{
  "positions": "rope",
  "rope_base": 81200.0,
  "attn_scale": 0.125,
  "init_std_down": 0.035,
  "lr": 0.00389,
  "lr_mult_o": 1.06,
  "decay_fraction": 0.892,
  "doc_mask": true,
  "train_tokens": 127500000
}
Each number is 500 + 40 x the weight over its row's rms, rounded and kept within 0 to 999. Layers, rows and columns count from 0. Numbers have three digits each. The size before them is the row's rms in percent of the matrix's.

# layer 2 attention query, 128x128, rms 0.0588, rows 25-63,88-127, columns 64-95
102:439456499508597443472442450571595515516452568515556468439471488496405495481476457565541516504509
088:445496434587484448540479482477488542536461508500453483611537499446552489429564570547506481577534
102:477482532525520427468499501425473562486532545476538479559477478546450506529433546449509591503539
109:560527411592491493445556486507462506541466512552559496488480428488550474456471466527469526479470
100:452443534479459551444495493502523531611491477574491523497476490543490514469481499428465488503516
103:501529484565557412499548519516524435503483533533449485504406519475537416504523502427497512543486
102:465527497532487529485515489463530461482527528520529525539497508503527435556490509414450445520501
089:465539516446469585521574557530509557492498492495491406439498465510558552480598552544495489551502
105:528485538486463559508529475540487532587418495518469470491471475480482549534532543495498379456488
098:508475497414581487423499492554559487459528514559446540464576471578443452448487547471455494492492
088:465474466473477439478441483494554518490549496483530482471491512500520478554486434553509504495531
090:481454421503544469515439559550505519560522523483495618456438497513529509474429488428489490463525
094:505478417521537525528526554510538476533491472457552532565490508512522517550482497542496518533510
093:587552525515440538433480558528489414524530520613534467530496466491497478495427489413512528574515
084:502551523452507531527458496478493522583546514470582498527481459387502568531430519498553533501506
088:543534515506592508504492487481538481514484534465547483540471507484462497507496488423495430469493
106:503455505446515534492523548499508470573533482548467491516479514430495485442566436460453549487505
084:540528542596405575406441471542518543489462479482446521511472594512512467563504538511523500445500
100:521552492463450547533473558567487491426529519546441526465411466591515536472561516483485532467441
098:478399530542532518476441425483499460494466497508441462563468546472564457473486500582539501511498
096:459458494488463493445577532488492553411545482451484533461545562498493477540560519525535538508510
104:480498504543441507425440511465526483531422448547505469455478530494429442533425489471552536455431
108:516464480512545548458469520539442480541473522453483499494530535544474457452511505532442501523541
100:538490545436443475500452538461561552549487509535473499530464587489552445487487530571526548463529
094:453466569557555597448503492538535404561508522511490474488506485529475551497481498546497473536447
097:506563460410486497537433531542522565535483479563574516544465511544545450509505471486528455440483
092:522599501492489520546446497508508439503522494465517465497578528508573513493446506549504469516454
110:458542552477505509513537456617503527516478524534535571569564501452498505562474497487465463515537
107:496430547490511428491533435452500477465485444476505463477504556546454473521554472444505497465500
096:474500560463510517512541582510503551429528529481548490499379516531551476519554527454517501512484
091:532503479572493482537594486535483518581474503535530496601422544515520523494501447476459548536450
088:430455514522423529499517599459502521533562518461496496528486499507478525551519507439515464482491
085:443489526577503496548549512464464570541538561520564466478469533493509514529497475548501433531493
097:535454481482475490542473488498565473443513500515550480491453514471474519403555413456486516489541
099:480472523553431457485495476527442512487458359483501469426504592495549525503539431438521487511522
099:579541501476470482450513556588501529445525549492549510542513520552563479560483559428490606570552
106:533573554461494487429456533550449477475401563490479450476478539479474455480459555436500538495540
103:435441426528460500518555516515474476461480398534513504554522618479511446439481487473536561480510
093:494569508555487448515479521542469536537560496461516473464549539471464555507559486559496508546445
107:578487561602507547482444478548509590569476521531477515455468484546474531492532477548542487547524
105:477551441521548483493497440525490398507416542468478500550470538461476485501434497526496503458486
098:508393411445540555535565481489514582552506472510517506548423562499457412501561563507507507482537
104:474526592568458504523491529496517496493506581479546465508462502592531450504490498472460443530505
102:488539465473482531475475500528466492516499536530517531578497376523513442478477525514456458478555
104:504508389508425511427528487426518487468546556495629541487547460519472495533474565527491531482525
112:488423513448463476438499473553445447443454467531501551510554462487516581481522539502511458436488
118:484506525448456535492514487529569483571496489478449576585550478504497532447538535536483510540494
092:459521457487551512444490477456483513532436489536517464487561412478536535466462470522481579498485
088:490493492497522470459457472495482538460461510475487529469508478547485571512452460445483537485510
091:517537448489518605561468496474472485450523516517440536490509511521461412502504509508461546542561
091:548491463430530506477571475419436475513490452506515451550505514471547527519520452459505545478509
106:541470517590543441573619512441466487560530486460522515543566464527442493533540531534493465550511
097:451484532482493528487509457476450411488500495546561623548512522576506452508489570526493550535492
090:436437562527462499497493509556520452519416462526438523499491482555500435545513513524509468466525
091:465482454525554501529485530545540468529496493562464480513524486503589507544485534399552553491521
103:552443481532435479441445568519511509537510554507520524528483479525522484511478523552533446491446
105:487413523563536453474497467468533530549490463533471486437568538470469493505481516602440552520480
097:464461472525479502458498554523487509492472475475501526500556495641522432532489487505452460490471
112:523535433512439523429517513509574490482454450512485483464560475564500439492515444471551439495488
103:514418431500526442540462456532505434478561487465449524409491455532525485478534517477509517482445
115:524424534503500530553519510497553461548490460479507503514522531506428451456550494502433494502431
095:552480436446571515522495490504522462426409465502507455463500490519504490523528527541510540468485
102:530525499556479508514498474478481444548549390428516559539490475483454539538508444479478539508481
100:470535433426510495494488554490511473496512509521447502470560525467456560514438500544504482537396
113:569468513495526436480521564558456449520434558480439527558544536518517545463437479591503446463430
104:502456529474490502541517535513482517477543514508517456430537428534435548471534529488468395511527
103:467508490481465485514540461451536543544531482462461513603520548549451574489430526519524470465510
098:561496452580513517526496467555627481510511486458466473532509410398483504587489444470557448459424
096:504543450455559518479419497422536550439523411519492492514526542552534418518492475466473512475554
109:524491456442554528510569439533503436440445517598534515523475433542499588466527562399542507531550
124:512506471533455499526494484511554459478507460488497460513471520545456537493493576537532563491419
110:434567431463570528502453484497515442590481483547551519543513480523506442580528477474432566440469
111:559548579500446550390434449528563469483487485512515566500469479492480480517496515391500537467493
099:496565574553495452511496509541462547455498504555432540491512527553465538518505454475486410548559
112:517405461533477510503503459511522433580515531530503540507430506493481478452544457522443492550529
105:532443488472558512487501520553437464558536476411477423513489490485505485488504532476460482424506
102:446448501468443483416506542452459518580479431494485465570459404530478500539523467408521550446398
103:505504544478490477523530538427540550484502585574503435527514503410526512444529498435487502448517
107:442456484593558472471481499584449465466503523494550486522451537583490503518517462510549535553539
# layer 2 attention key, 64x128, rms 0.0615, rows 24-63, columns 64-95
100:504497465460564462592505546519511467381547478545476493490533444408528517573558569462490457435527
101:535521515538471541531589443497481572545501445473476503503540497555541424446516456532459542460484
093:552478533500523534474478555512490491472469546541508436468452459495558544453455524499472485529493
107:552416526470485466517514487453585519533515471610485494560501498468496519457501513510461425507462
106:494481517532523498543470561525531533481510496559459531471524607491472562502478486473584492546539
095:490557542530515470444510479516414527507510528537504542480487518470471472472489465500547500552498
104:572527507560473535552504575476484562440441524472464464476504478552468485489533472453490511488496
113:545503530486517570582471506465459490509506453551530489482489470433509472567467431554552511468488
079:517522438478491529489385511462507454514482461552546509479464514467524508494495525451550536541527
091:494510456501491528508523577482550559442489522441555535541509477489519530434423495508490538482446
097:492497580577493486500535453493473532516508503526495539529549476475517529486427537548460494426575
088:552514487463546446478441515471528502532495483523504442394511464502500572491447457450593513479447
101:496418540518468572512523500537572513461576487542577467503563482457498546512425480473540477498527
106:462557511438529486570512492562490562493514541567531487549527485569495439480475566461396568524552
099:516484508476569518549431510453487492565571505445466559487445518456507534535496552516537529484452
112:488502429528554503465468496476431484510476517533422497423457480508534506523467474491544511441461
089:460513572496540485449467494582536483503533524489492434473487552517460445419485523489431383446538
096:522558471486560554525545536516503515490493478463511527517485414531452457482447608417505494554525
106:511457406541503503453509547500474484522544484444440488491453525514417559482443513479510548474450
114:518537506474514462494523500428445441506549520497529553516513526494433508471512488557462476497510
105:473479487502493467525486513557531515480458513466536492530543454459461496462517544488470495509574
094:482527558533498546510538465555452530544476457521554466481509429464486531601457543436495523482503
093:451514519486520489563515522533434508486621440528443521555438476492564539569403459478460456513478
107:508530471579586483473513545437507588482493486503472554415472516464536458565438531408481467545441
097:498422502439536426496529486524486533470474492557543480514468459507514497503461546518502538496455
101:423476529514500540555565504553538524504532453519593473472495482448526511462494522444505563427457
099:490537517549508529424568483553517518518463532553465558592503604488520536587477480534479453484566
097:519507500443530443508501570471530509450440484442457435506509491535515527524513560454420540481406
103:475430496462454527452484494475501421449526515501432522479501500487536475484488456518426502503495
098:437595494491469432483484527505451524524485591548520470563540483475473472441504466486464447520377
108:553466487510508474528402534468499465546519513534524578486547533547495478458498441489459478422551
104:535506484516569524424440566518492505525444421469530478455530578469574459537501470479493548524533
098:564448551498522485433507496520494516582508477501610511508499471514475533432507478555511475540433
102:517452447508498536561459458493492486532447524583554473560428521443489512505463450483538513532477
095:542531456447526532497534486501540465571567572446455477485532518439498534555519518487499521474452
107:422559449470498526482530527529469461515539516524503409479512482421482519510562511531426536536478
103:527456455458479476575528517526502519493508511481443567430584485543514489486413432537492466491569
100:436511522496511520477488470558501511479445529458480538510540488542551543504440436527541448553476
102:517548395554480526490427486464492470450436520451508507474508561517476505500562499485531529588549
095:528531519521529461521481514533505474488468483539532526550421506448569472473490431435527555503510
# layer 2 attention value, 64x128, rms 0.0568, rows 0-63, columns 64-95
101:441579495531473520517493471480516508493529509566460557483454530424498508480463538500467456535462
097:534477487529415516544509534452537508458559432490432493501535494549501492499431436537514458398461
103:433464512477474466530473544500474501501525504476583538509498495566436531542557488506486497540563
093:487469569489531509495459480548497507516529515419447492490525505516508546514485439453496498512456
104:452528488521440483544512420520456464457472568465467564552594552500532440493496540505509511546498
103:479529564500507573446409504510575461468450504542410486497492544481535571510495513511478513468434
104:531443537493475512397447494475441447578541476454458530513507501515532575442546444468513533412513
104:535501487460504578476512481456508487505483430565530546501512466540472441536574501537539525436545
100:518498474467541493475527549500508568471492513500492551528459491522522510548560487515512449508525
084:525533453558460574500543543474456547466519456543497446527385468510517525536571503515451501535440
090:429558529458567412468438448454510505527471523503492488482450443529484493545431504445517479525508
091:535520572469550514453505563492473521510448607569560539568459523465484494487531539566516482555518
099:586469538369444522475443485450520518516541425467515499460492509542533546482518514500452523517529
103:490467404480524494521462449487470501541485552548496515538512472499568525536390426512518530463551
096:512478513531636465518492531487499568434473523486494497500480492533455520406479500537572503477537
102:480476448492464519436488450474575528547441536557489542527594516534432475473479508516552443484522
106:448558541469523457539544457579577504576495560420476415529501489493442467572515521511506474478570
108:530421486474486496522520538471457505554504506538489484518470488435503487489476490553522473461488
103:488488401456485528499432502544487497559471506545504453557509439430451475499549466512496510426481
096:529473492445464466460456509479561502495510501541454540496518500424550529517529574576417552484549
093:524477522508527483485462530496526473515462505483489546579546537556467535510434485523455499542500
096:541524555452436489520512458474562450435476578552517496552472545453509480465536496515516468536444
100:465496513507450482469457486476467545520506510484496513551510491507561441545494497554444477556507
098:480442589525461446484467448527516524464474526537448504549485535476460475433503549467512480514481
095:476536568524465381548547577528407522534572490489450527546482479465534515546434478547490499541470
106:490587457514453445503515507538544557519498524454477499586525480496486559478416474518474488458491
101:541560534525529500466494458546512541548465574433596487460515460456517557496489512587502492516466
099:486461516504520469532472531496584438469474479535505478589437490501456473513483437552471523578528
104:496556462520430557434524496561482512482493538513522541447540509494510448471491559509461548474474
104:481482531565496441448548516529538529507486521488466483447532429511526529539548519538550518471454
094:468445497547552503494569542484445470522510410565448492553500499447587500563431488455456489554520
101:469456509508547468539461468512521456526503440432573472476478496484491508507425526526523458527497
103:503496545422465528488575489471444541439481546434498522516514567489492538511429450510541477505521
096:496500459572437460509502526473480510489441465515541435558546465513519505475458526451575473496526
105:482533470520535529481481539501495551575460519507537523520532534483459556453525576527422462565475
095:536480470469499521554510518407460419544487479507447512505632550401492479502528531516553546512465
106:489488539575531495480510532559464495469492506520463475503464459530550456445514506458574477495509
094:510531467466525455543463480486528518533485476560409492531490509451499582435471486491563529485475
103:478524509536569528543480526457469502606483495574542481501519508462507557524453497553538465528483
099:459531497572489464479514474464462536452527510571487467521519399566476504555525489503526465515467
103:458457546486516491500537440525479475491484448519450512435486534428426591416478461500510476589487
103:506506508480487563493456583452510502526514528537490460519495491467507512462515517539501562496534
098:440499517492544499507487484534480517503433592542495495516504512490517463464538488510508578485462
103:537423536499499518473532494490459539552594535466492511528527473461492474466504493572456565511438
101:487545545453545465485422514455463435514503581477472483538562477482497451556461412532407499539433
102:531496408532430468570463495467564486458464489498500455500447514504553470449397545498534513518530
103:434404499414530548521546522479539536490568514512527496445567477507488536462556470495560479461473
103:447535577525554428527531499504473508469481562496507540487447450499508471445510535487481477434474
102:501527485454482464491531516469573545451564408502568509466466490512548513524491467545493512509472
096:507494482471546543521528461502484429401431491489447485489453500542496505406520533498460471531469
100:407500519412471454526543532493468526492444460522455441467561486485448531483532516523547547474447
096:578536465481436495434557461458523519474496495419524545520490545513503446528466474512478482480507
105:499452440522517462491614593520547493474491519536441484443539532522497523511503550508438492570542
103:460492479470487465520465432473552482480478478458461556416473492433527486510554486430552499450512
105:509494567494568517528475583488443472553507510517472532462505568469490530501473421505473464506551
097:494431447509588551418468521530449515468550515455465541483503476496447471508531562486523564431578
090:541528467473439466530543390428482532496510547502456546504619457471515506470555554499432522501511
100:534491471567521479440467567446494461490583551444553482535534476445482464475581525569485403570462
113:499498558442446490499567441538465472511568526485534429523554499456455509486533499504543518499534
094:485452583534484461527523388523539468501518507526460462578496573483556519478496474466520470434506
093:473519432433514545494499459504505454528502504425470469539459557511484432482479485512513459477513
104:522507415492585480552477560456493468545520546513500482445467502553487497569421464501473514508456
100:379473464539487492500507523482496420501460543497472512558498475503548574451506559540517560507460
098:467564473489531487583464519483441465469509533564464518477581454456495542429561471574412478473527
# layer 2 attention output (transposed), 128x128, rms 0.112, rows 0-127, columns 64-95
090:538490527452572517552509522487509580572485475488462430522471464588494477521461442500467474511546
096:560473534482496527458453543507432457576460492466470495497476586504489524457457449563514473525479
104:518454598490566553516505525544528506534492491560507466535541476480529513493457521501442513574537
097:467489501551493530546515540526475500519451482564520533508543515551538555574538532553481542473478
090:526479530536508453533507497526514546549466487480466501550506475462500534442533509539507528508533
095:501479472537487484465569480516462546509482470580510478532496572544454444461534542423549509479511
103:550502549448540528529509515512460523507427527457491498490504569485527450513535477519516493493477
116:483511537521491543410453554561497439460489519430454430479533526534525468502494457540502504526433
090:502499556488508503489507495447467504502443524408511438543496411496440512477496493419509483534477
070:432512458486448489543443515533421441532490487475485475521556484549521537516414508503461496554498
087:466534524473503522512510529486469513567468507486496545487443562466458508516535539550448387460520
102:484531550500551492456563444510488516566491547459469545552518514405472443564476484573483562483467
096:498484492550493484475551547495445523419456561499504526536496559466513497540521517449542515482488
098:451478523529496531472447487454559500477516482519531504485482513592465533455524437535547536455543
087:461498478453496436466515482506539556514558518540492424522493437514488444471515541395532512477415
086:524441503504466459540487483406469507461565481432560464523499621441515463488493484448491516512417
098:467525536529481469405539592448523542460483538504508486480519431492491490495530482535456514523518
086:481478526498521458483456522541552505535521493481466507446538552539525478458555567506491494423558
100:503476489570472504468467578462459494506511430490487515516518530486417492467467439442458549472400
096:493649481526444467503491467531485447501518522499494538517502438479487481468441474555481501513533
096:548432551388497472486523467451491520533443450435452499504553574475524523496622464551478519472544
083:476466556528546458418452490476497555513480497462485567521491464443511469526466536538487518513490
095:492521574500549512506501465436445520515504528514498523537467452558568503491501532485567518434567
085:508536506537506584466481526488517437475451462525521473499561508472498475531501462481462569448523
089:485551489460548551466468491517593502473524518465578471544478523477480573468520554432439483445567
098:522433503552550500463434487603567533552490459482462473555459472550487445538517487501499501535514
091:481479429504505529597517505373467520485450494463446523450505448519523491510455445472485537511498
089:432503429509571481529437483520438481471501497540531530426553531510497478528646451486501477448460
093:565510435581458497479526524411485453519517481463491432537538525534412454506464447512514524461503
099:450494515507493472487544461441424493552476449499482476541459493516443479568473513532503516511476
092:441502488534484483500447481521527468496580566503570437484516508496474472561496591553568513560450
102:417520424486514474483528492490556519434503608479407506501489464459506501539456576439511529507550
084:494528502518495489532525474495501478505526517500564418503492465540516529537535510468532574508466
079:524496503502544465551515486544491452509496530540474497522401500515523495537509472473565506436421
095:473461484492505455530487528481586506517558525479524622492499459437489473455514523431498512542500
100:444504428559524442507444472472552510511473525491502580511533476500478484467481523528544546514474
097:485533567428498526492471485524484502524506434504520522422457510560523494538516472561484511530517
088:470440475447517524499504491540519505605578480505532507459531529504544436453447484484423513478513
104:460450440438470420503550537472511504522472433458535547404402582492541491507578571478574508525457
095:480448543494526474510480562486503485481483488459478430479517535514491447502544522512435462496476
099:561514464489514429577475474461455527442530507533440496543504503433506457495495568413494468512568
089:558479465511582494508563441573509525471480486513559483526520525545465464572489478436526543432442
089:511537471514462534527496445463515491458542408561460406525521490523453486467511438503470495494542
088:483538416520436457406529455518600570495563498493442592518469515522499508533546479497501557453511
106:491443481442416487433552474519564569473529497477580533559494515493528525455567538529491471443470
095:506544563570498518603492476536498491599546465516540489569524476523443501457440586435521548505521
098:508506555493545506538512516604439593434453478513570450557411476512497544494545467513477456551455
102:489464458557554480500509451486526514540546470508466486514557481492535526500519429500499478538531
100:552513484478516508501459533479485525523480533482481451508507549459491485497469516444572395544551
091:566532530455479424496474529521491543487543467531504480455503523484584477460572495485503502563521
103:502459482570498520507534433508495536543465498538454519506478559445555451459547480450465529529563
084:501497496569515491493475486419515468449464540432447522537522483402448501511531473524524516515561
106:455535534474503446450468406485506448566537478535584484488505465451439506537489513489558470489469
087:514492495501506508431465529466446542493532485512492517514485531573597521485505488576518506510502
094:499434422447483470617551475515509564538455455467497511503536507544533478564500490560500451517443
097:573516492474618502420515438487505507474418444489529520488561547502548512568504565486535541466506
086:499523538524457534522515575470502525418418513514510469553443512511520539557528414554530462458502
090:500547534473424455519533497497461474466425539470531496493468490611503498480484501496583458489535
094:521506454501426499506518523453424567499526447445465472370481517487497486526499504488488561546514
083:526452459504498485412458501518490437496585508429460499462525524471536508503566548476469552547521
093:527436534481494539472531491557497507453490471518493455461535451483412535453472569459476476448486
095:497572498474452494470520509577485460535510422519483568463455464522531484476640481585524534514481
096:554541501450543464533504514523541513494495429569531505538557495531476484486487483530471481519568
102:435589524442493555541462491491481555485515553531475428498417504480507512495443520522565449505475
110:457529495584497455483434525533482466448501448551495484497506533537588532544441533512483478555476
102:497510443513486490463511489542550567557475473504511521443559429504438504521573484478470423528459
106:450562488545498477478461517453480484496478471444463533441493545508533481473422453548603473438477
100:498483511486487550502428549487498531493560503388510381471445512447471489452443472504510428488523
107:560455394534559556515493578475503499554528477433519489441525486438474427489508493508519526536509
113:464474524466504503547448561520518508451445481515510438485499512485508555570498531515491477551478
099:475533496504481544445513451491508558479472486487469453440454520497569498505530522511434550508546
100:462447417427528434558523518496518529547600455526511467511558506442498524414470498497497469493587
109:544563438487527474544547532500552424516591456516535513468466466518487513514436540552577500478501
096:517512499474567524572481495552520529482522428519507484586559548452481530492588500514544489416428
097:520507545546518517516484443477529496586490503594441465479406475515573502501513517510490472575494
085:529465418491479562516492511449517495507480415519519448505450550552455491511471516513468497493524
102:484510523444557568521502471578490482531448528440518457504554517547503512489541463568548554467510
118:576526512494468548505552599504505502469466514488521408430427469495529553520488516462451435523477
112:497539561483457530580388481524443530515485519520501493412533528455472513444502458505459499488539
107:463511528546522418459543475475516539542442491498476533527481428532469501580485506527501553465531
098:556515402471511486515466511500481517497505533502488529460510442508524485573447521501522521432480
117:473492548532415515496518537432543490464519489473526530505474523551457481524421516494413554566490
105:501501549439492428461542418465514574452543414490522511481467518471506586538501490459497541507624
100:435443468563456401490546491491514459465482498512536490524466585516467475593553548485504468509426
096:550433582546558472413470561538552461513454491487518551467498541479476482520503469549519435569495
107:507537508560422519618548525521495483479518517413474484498474472519514479437464498594462507512557
098:492440506411491433417505443481484480461480446531560490489521560533431477496472513585507501510452
113:515551512459459451543544516566550541538529495478463481504487565554472495502473529474459548572519
099:509540504565500458555529512529480522504492467588466553499485450519584491469484425480584461537467
111:487505547507453532576518435439500420416491533478528441500498495463533536459542491567572437482387
110:469500469479499544495485496482539539481404459504494360600524499579513497498498530518539556395500
109:506477499462554472573532509503454521464516420437497508571500509476493506452506540510485512509514
116:459497553549588519474504533429503489471464539473470560557510495459498498476487549462511538479567
105:490561396535455522517520520414499428481521605544586520478535474458543515477516505453481461544543
102:570424557537422562494507508508442522471484485502480509508525569472532506454452506528477475512524
100:423492460493536538473408451491483472501507500522506502484470479533546458505558463535456546523503
114:573448530524552589427421428521518510425472507582626497438524493487466431489485492489508485523514
108:501537507476524515491507536518477408470496474490493521456522453441522555501491534522466543529473
105:477492471465439514518448520442489482425569448505519504527510521491595526523499475435535541515534
100:516492569428498482469562479520486515526515529463533562482483486485468523542488499505501538480517
116:519510490528535527537463527451479443489520518480535480460557459459473557474471471509439500512462
096:513488453465474493476537502472509486480532429481467558531608454471472530577642459533466485539544
103:455479483500485532516499523515493516474439479620457495533575463462471537529502471488471493528511
106:582608558545511552523505527507503510460483487570552569390530523388518490503461450446485477478505
105:499443479612477480439501540498457523554528504498517520516461511547510479409578480511511456522483
107:515559519495491472461548555517493440537441455511463609496511498446480551527474495516467528518450
104:480468508503452552531544566555495482519559550447477499457440626410503446507401483466538484498481
111:472507570475462566496432506487449528550479491496509457527539509481489444598488468481514486516474
102:423575515498524456473514494553473463473511580501472475468463507445505440515462440559527509542487
110:542463495465469470421535496484574534519426518444466602522502535550510471490537503552460471533500
107:518488505470478509540480439517534493525538500489555493524518505503509487470492503465509506453507
105:496469463535491484473481538527465460551600534491427495517542504539598570502494617460481543481449
102:476501632471449489456531564497426487474502509528489416526564514488491595492567478579484490552508
101:480443443456474550498480583516451525540435490434476586494481512569451535419475491526493540535471
103:511486555483501415538429474510520502392511485473519566515494450507519495431509547494545510515551
100:530477487455588451527536462497526521538532495516476454544548444442534579411467424494523523555484
109:537525492523539534519551490485435452504513540514530592514517501576512471513497562486389510454490
103:485475465499411415528485522485440498552488574496388486430522468497505440570522527510577558485429
109:463474536571481465477461475516476495479490517452494436551391472495475538487498543571559505517477
107:524463538410528451561458487430508476542495529479561466457487471447495496509495506405473521510456
099:505484498466486443433563528530492402454518510430532541526483525457483431465546554565436543583491
108:532467494513572509530463439579472519437503477555462445532574508467457525572534443572450586559475
116:488492498525547527394513467499443479439522504486560498565442462523486579498469464533455469422448
101:482504513457520484529413519508465503514474476507531521499528508460518473527465465507500547456452
104:517549492504547499474439515461570542600483548498543471565456517550508444556522527582542528579557
119:485526470520575485532536524536478560481521497568416520490473505517448495491561510538503472499430
109:513575558572501506545460526470478498492517502468503458495509498486503484453559514405376556435485
102:486418482505575453569526539466476485474452432578481531498456549449543476527491474496470547496558
# layer 2 MLP gate, 320x128, rms 0.0975, rows 0-33, columns 64-95
098:449492512507625504497495477449527594570435529508506492513438469543477523478499523471508544439474
088:448451479552463471570525544455478430463481447510553494476455448453471490469478422532536511540550
093:449498529498501502517471473444506473509543509527538454522516431514456495466488551481440473517531
083:561567413541509485528570522466469503458453506540524456556449508480513468512445488416531472431504
086:414520460515506488535486491548487490548477582527468563532453539449527499464504491511507423564575
106:501517466560530486509482543523447459479543504478491528525462539442600532496496533500529545506451
088:509421537483506558404483509479495529395487521484530430448505461497491475533505518493537536499488
109:459480505495513426569438404507586488452529529526520466498479448534530532482488505481592474511506
148:480474482545503438482476505475493558535455516480502527472492464516408493444456491419454581478518
125:459523511498552503480499490504486471484479504476497559477514517533528514532485500541553458483432
096:467554452541542378574485481479492483503463431525529559499502497451551528480475544549497576464412
088:518469503464419458489540480514505543484533510574477525589453527528471449522463494471495535466463
106:511498478443463497532503554524525519475536453495488395495508480522548547488614491573446513550526
077:512583523489437537472550549420520518513479561455553532443489497471484474485564504463450488514520
099:500469459473504587516394466498537514460532476497452449518510448478434448538450492518535592448492
088:451496528523506541508520547513470473554545554492490552533484465498561524506446485498571536497461
111:496495500529446510454528533463457541512565549460533478545471525570461536478434531497429515506561
091:496466534511416543471485527513513421507551538419577447454488483497480567512544461558478432484459
098:470539545545483551554462472524420503559551561499508425539630565465442475481506440445480397530548
089:514532507490498557505454501516499422476499558524496450511448554477523488506495442495584465497503
069:491511457595425517539457471481508509502533508510470445503467524440464504532460489491502561360510
074:483458453493580523498583547507452455503518486497486451579457489511587557512426551463507526481431
109:466527462472490622553463519491543522534454490482442503508475499485456495516437514474425522522457
092:504499475523568506480513503563451454517502494438524537528556477422546567551537477528524519475466
083:526540562498526384560497450485437553443464479488527487556496513475447516555541495494479399465493
097:490517560510528463486508534452448438466478567492571529475548573449502483495542534469477511511479
084:517558495510517493437500485492511573506435572501563471565518565515474523510508534404508485502492
119:515504477501453506532479558529490509494550471527458480476537507540460609459541501501446486477505
099:512482448474527524571435518568467507507555421424468433521576518516454537477515464522449528497421
077:527469524574443490501469417481518459408465512518527448465547499523500495443501439569555489519497
110:501446510539491473486495482488494486619514414481443553480559518472423473529521529549487501463465
112:448480490513443481519475534513495495480534458493422498480448520569490474489524575434475465493428
115:434505499526534535519525511459475497530482559542511517575561441494502584414456418548464519483484
108:461457471461554534524517441537511545562511437462472459515502448535470569430585555467475541545492
# layer 2 MLP up, 320x128, rms 0.0983, rows 0-32, columns 64-95
099:549547492510425503490477513537463463432551481550506503523553527445511474508496441573493485519525
089:503442509555536575497559512539442482506540456456469555515499488430453464519527543490450550454491
078:576501446452468467471490524535501525508506503486574540515583496486505484586449529493550495471488
089:484438546482567523478478501550505493512509479529517514515576461543475484575509505552470550508471
093:571514495464499450451518450441507500417497490524521434442567416546488534546500492519523558500437
121:569559496519453511497522558487436601503460475512518441462592493521513506478476500486568499467533
088:494534568538456552442503514531471550515492478497540475619497481464526487597460470496474484433508
110:531456509459485543467533573495472494524459584537479502513558513466490477459457532437463499479520
151:546486522471511499505522482530456463438508536535473469484515581489601462531522555514533472472479
101:456453478626499471502472494480485506514521474459449501536483488511463479507394552509549530484441
096:493537506498519408472511500474427467448475465520553512513504484490519517470480575462515533545486
086:488469507596523557507524506509466503465475525481435534493570489516579507493487506463477503478473
104:504504538551516472507499428475489496540484532499524633504482537471463483549413507506529483471450
082:543591518480439543483495539434517492480514577479516508510526496464491453514595445438458451561512
100:490465583523426461511520454517489478498488538561527486392542556548561547530499506463524487462539
098:461503543450492453529470530560456443512496454490461516565564526499564487509477495475516511551422
109:528528488515461475464488562468539424559488541521414513471533451568460527518519501577499440459465
101:492491420549465451492457553473480510446572470452529507531504390477482506536550502511479490503495
113:548481460546499448447556498447530484450442545514483485470524471501490504466487532473528552491401
087:487502467459578497523513451429492571487516494476504565474494413509528488513547559430441590529554
066:458468486435513498510527466500471483418570534558483414539527500503503494456497521504515490578500
066:410513490522449450530495456466545520409481474517429538497410507541591507481478464425489555506487
104:532452553500542408479525468503469481465560484512580473489517474540507507493565539505579500507537
099:549499472462601489552483475506543463529456532536526567449510447455577554505536455498518511530469
083:534539526591496435470495520528500532537462473565473529561466482532517498522466467497485495496545
092:575503509487420543450507444520501553584532501535471511510555490554468496467442477501463452542466
103:502524610489550489413463490563502563515528419442506530475514539473440541466477537462477428501456
109:488463547544487528463535415465492478493461524417520539477484577423508438520432486556520500480486
097:484583557505496522401508509452524521514424521478514540476443502469516483583419511456534518449550
070:535516421455516463443512556462476490576515555467403558472484445469471490466492545502545593574511
105:533487514511504477470523468465477465536473442511465573451532504478453501514501495557528464452479
119:450542543468492494520523520508460527474516508544584519548569488450494515457529449498492496562610
122:425534509509550537478456534502466466506556527501477543572510485448490549400497422505461495501516
# layer 2 MLP down (transposed), 320x128, rms 0.0871, rows 0-32, columns 64-95
098:508519449499536528522549507439511514459547518586487451483484500474484468520474454514553492457523
095:520472487580571580512505473525496515547489447500446605546472456467510411485528454472478563463502
091:592521457493496438517496521516540546457474515502488575496496561446519489514483517518520481476488
096:415436561497517539455512514495511464523536475530519467494535463524485458550489410539522531471495
090:515522454468536432471471500473447533494472511505496414466506443579485507527469467518564535423432
127:555535469561462516531504554474445574481509519514515506527527525484527510453462524501538507480493
087:512519514530481594432426525544420571436496549454530454518443449496507461520443502498477547481525
098:536476537491488456466454465559484498467518495493530477534478522450538565504430449528583465489512
137:498531494508551542495506522488463445490455500511548485441493478496495476496499602480542531476490
115:540466469529431533519476495493524540500535524527461405543498486461463469473513523468433539492569
095:467501473542428473527476523505561511592429475539430474442510480510506529552558444530443480510499
083:479437475483528471441479533440547472616515504517556461498456485535451527568566466525431462521565
108:494502552442499568561494534507489465534550482509511516488443455576582531520416406475563486473454
079:546534497483515524464521470459447562488545514489491507544509493480498486508545497414450531539398
101:520470507466474513479454513532487463436481465542488483419557525561515467557469530471562524473511
087:437428469568521467492555485480510513497565496482525514454446479425586493485473517537492533551432
113:459508497509574515537516425532519508493475446526490506445577533409518483498499437488547510469477
101:502501439561522449482508494432460487467522436491579540563519465470490559499505524455458505486459
107:537478478553467478457547471452514502460479567531455447456471456515501479445502495484523534459461
083:509528493453544556549453478453425496461532527452505525476473539557527411517456471438521516464541
068:452523470486532486525478440487477479414556518560462410543507475500440488518488521475508554458519
067:407509526482449425507442448487547562410531553505415465531473519517541459486453438480527491516464
096:503568526439538572519388436440470436539539485498519464504473489444438464499456506460449513512469
096:431531441527562567515554482533577554465546552438457560479487477409500566495471508499546530519488
081:461438516487510560475531470504531567598535449530414487478532537476543511444494530524489531565419
100:511509461513535547478495507499546518496498503496448433502481446502410482496519486500433485461454
103:427494575492519471458499532566476541507579423452417557467530540441487535459471548484486479537483
118:447519471558512445507530438480533524546493514470523459490417452479553491539502469502551520513499
097:481537477536506523458472438465549593559466496503525518471487461496435528502491404481445599499458
073:530523480544538459526504462502468468520417532408553434521560535494530506514528490490446451507501
099:497490551462503527505512503565543539413509518503544436498534525525570586457496555454465475469501
112:507480543569471466482463460507454505456513499481477501447481564589471540468513579462453468529497
105:443520539436481510465481493477491487557505509501486550563491482455492523438458465522431470526521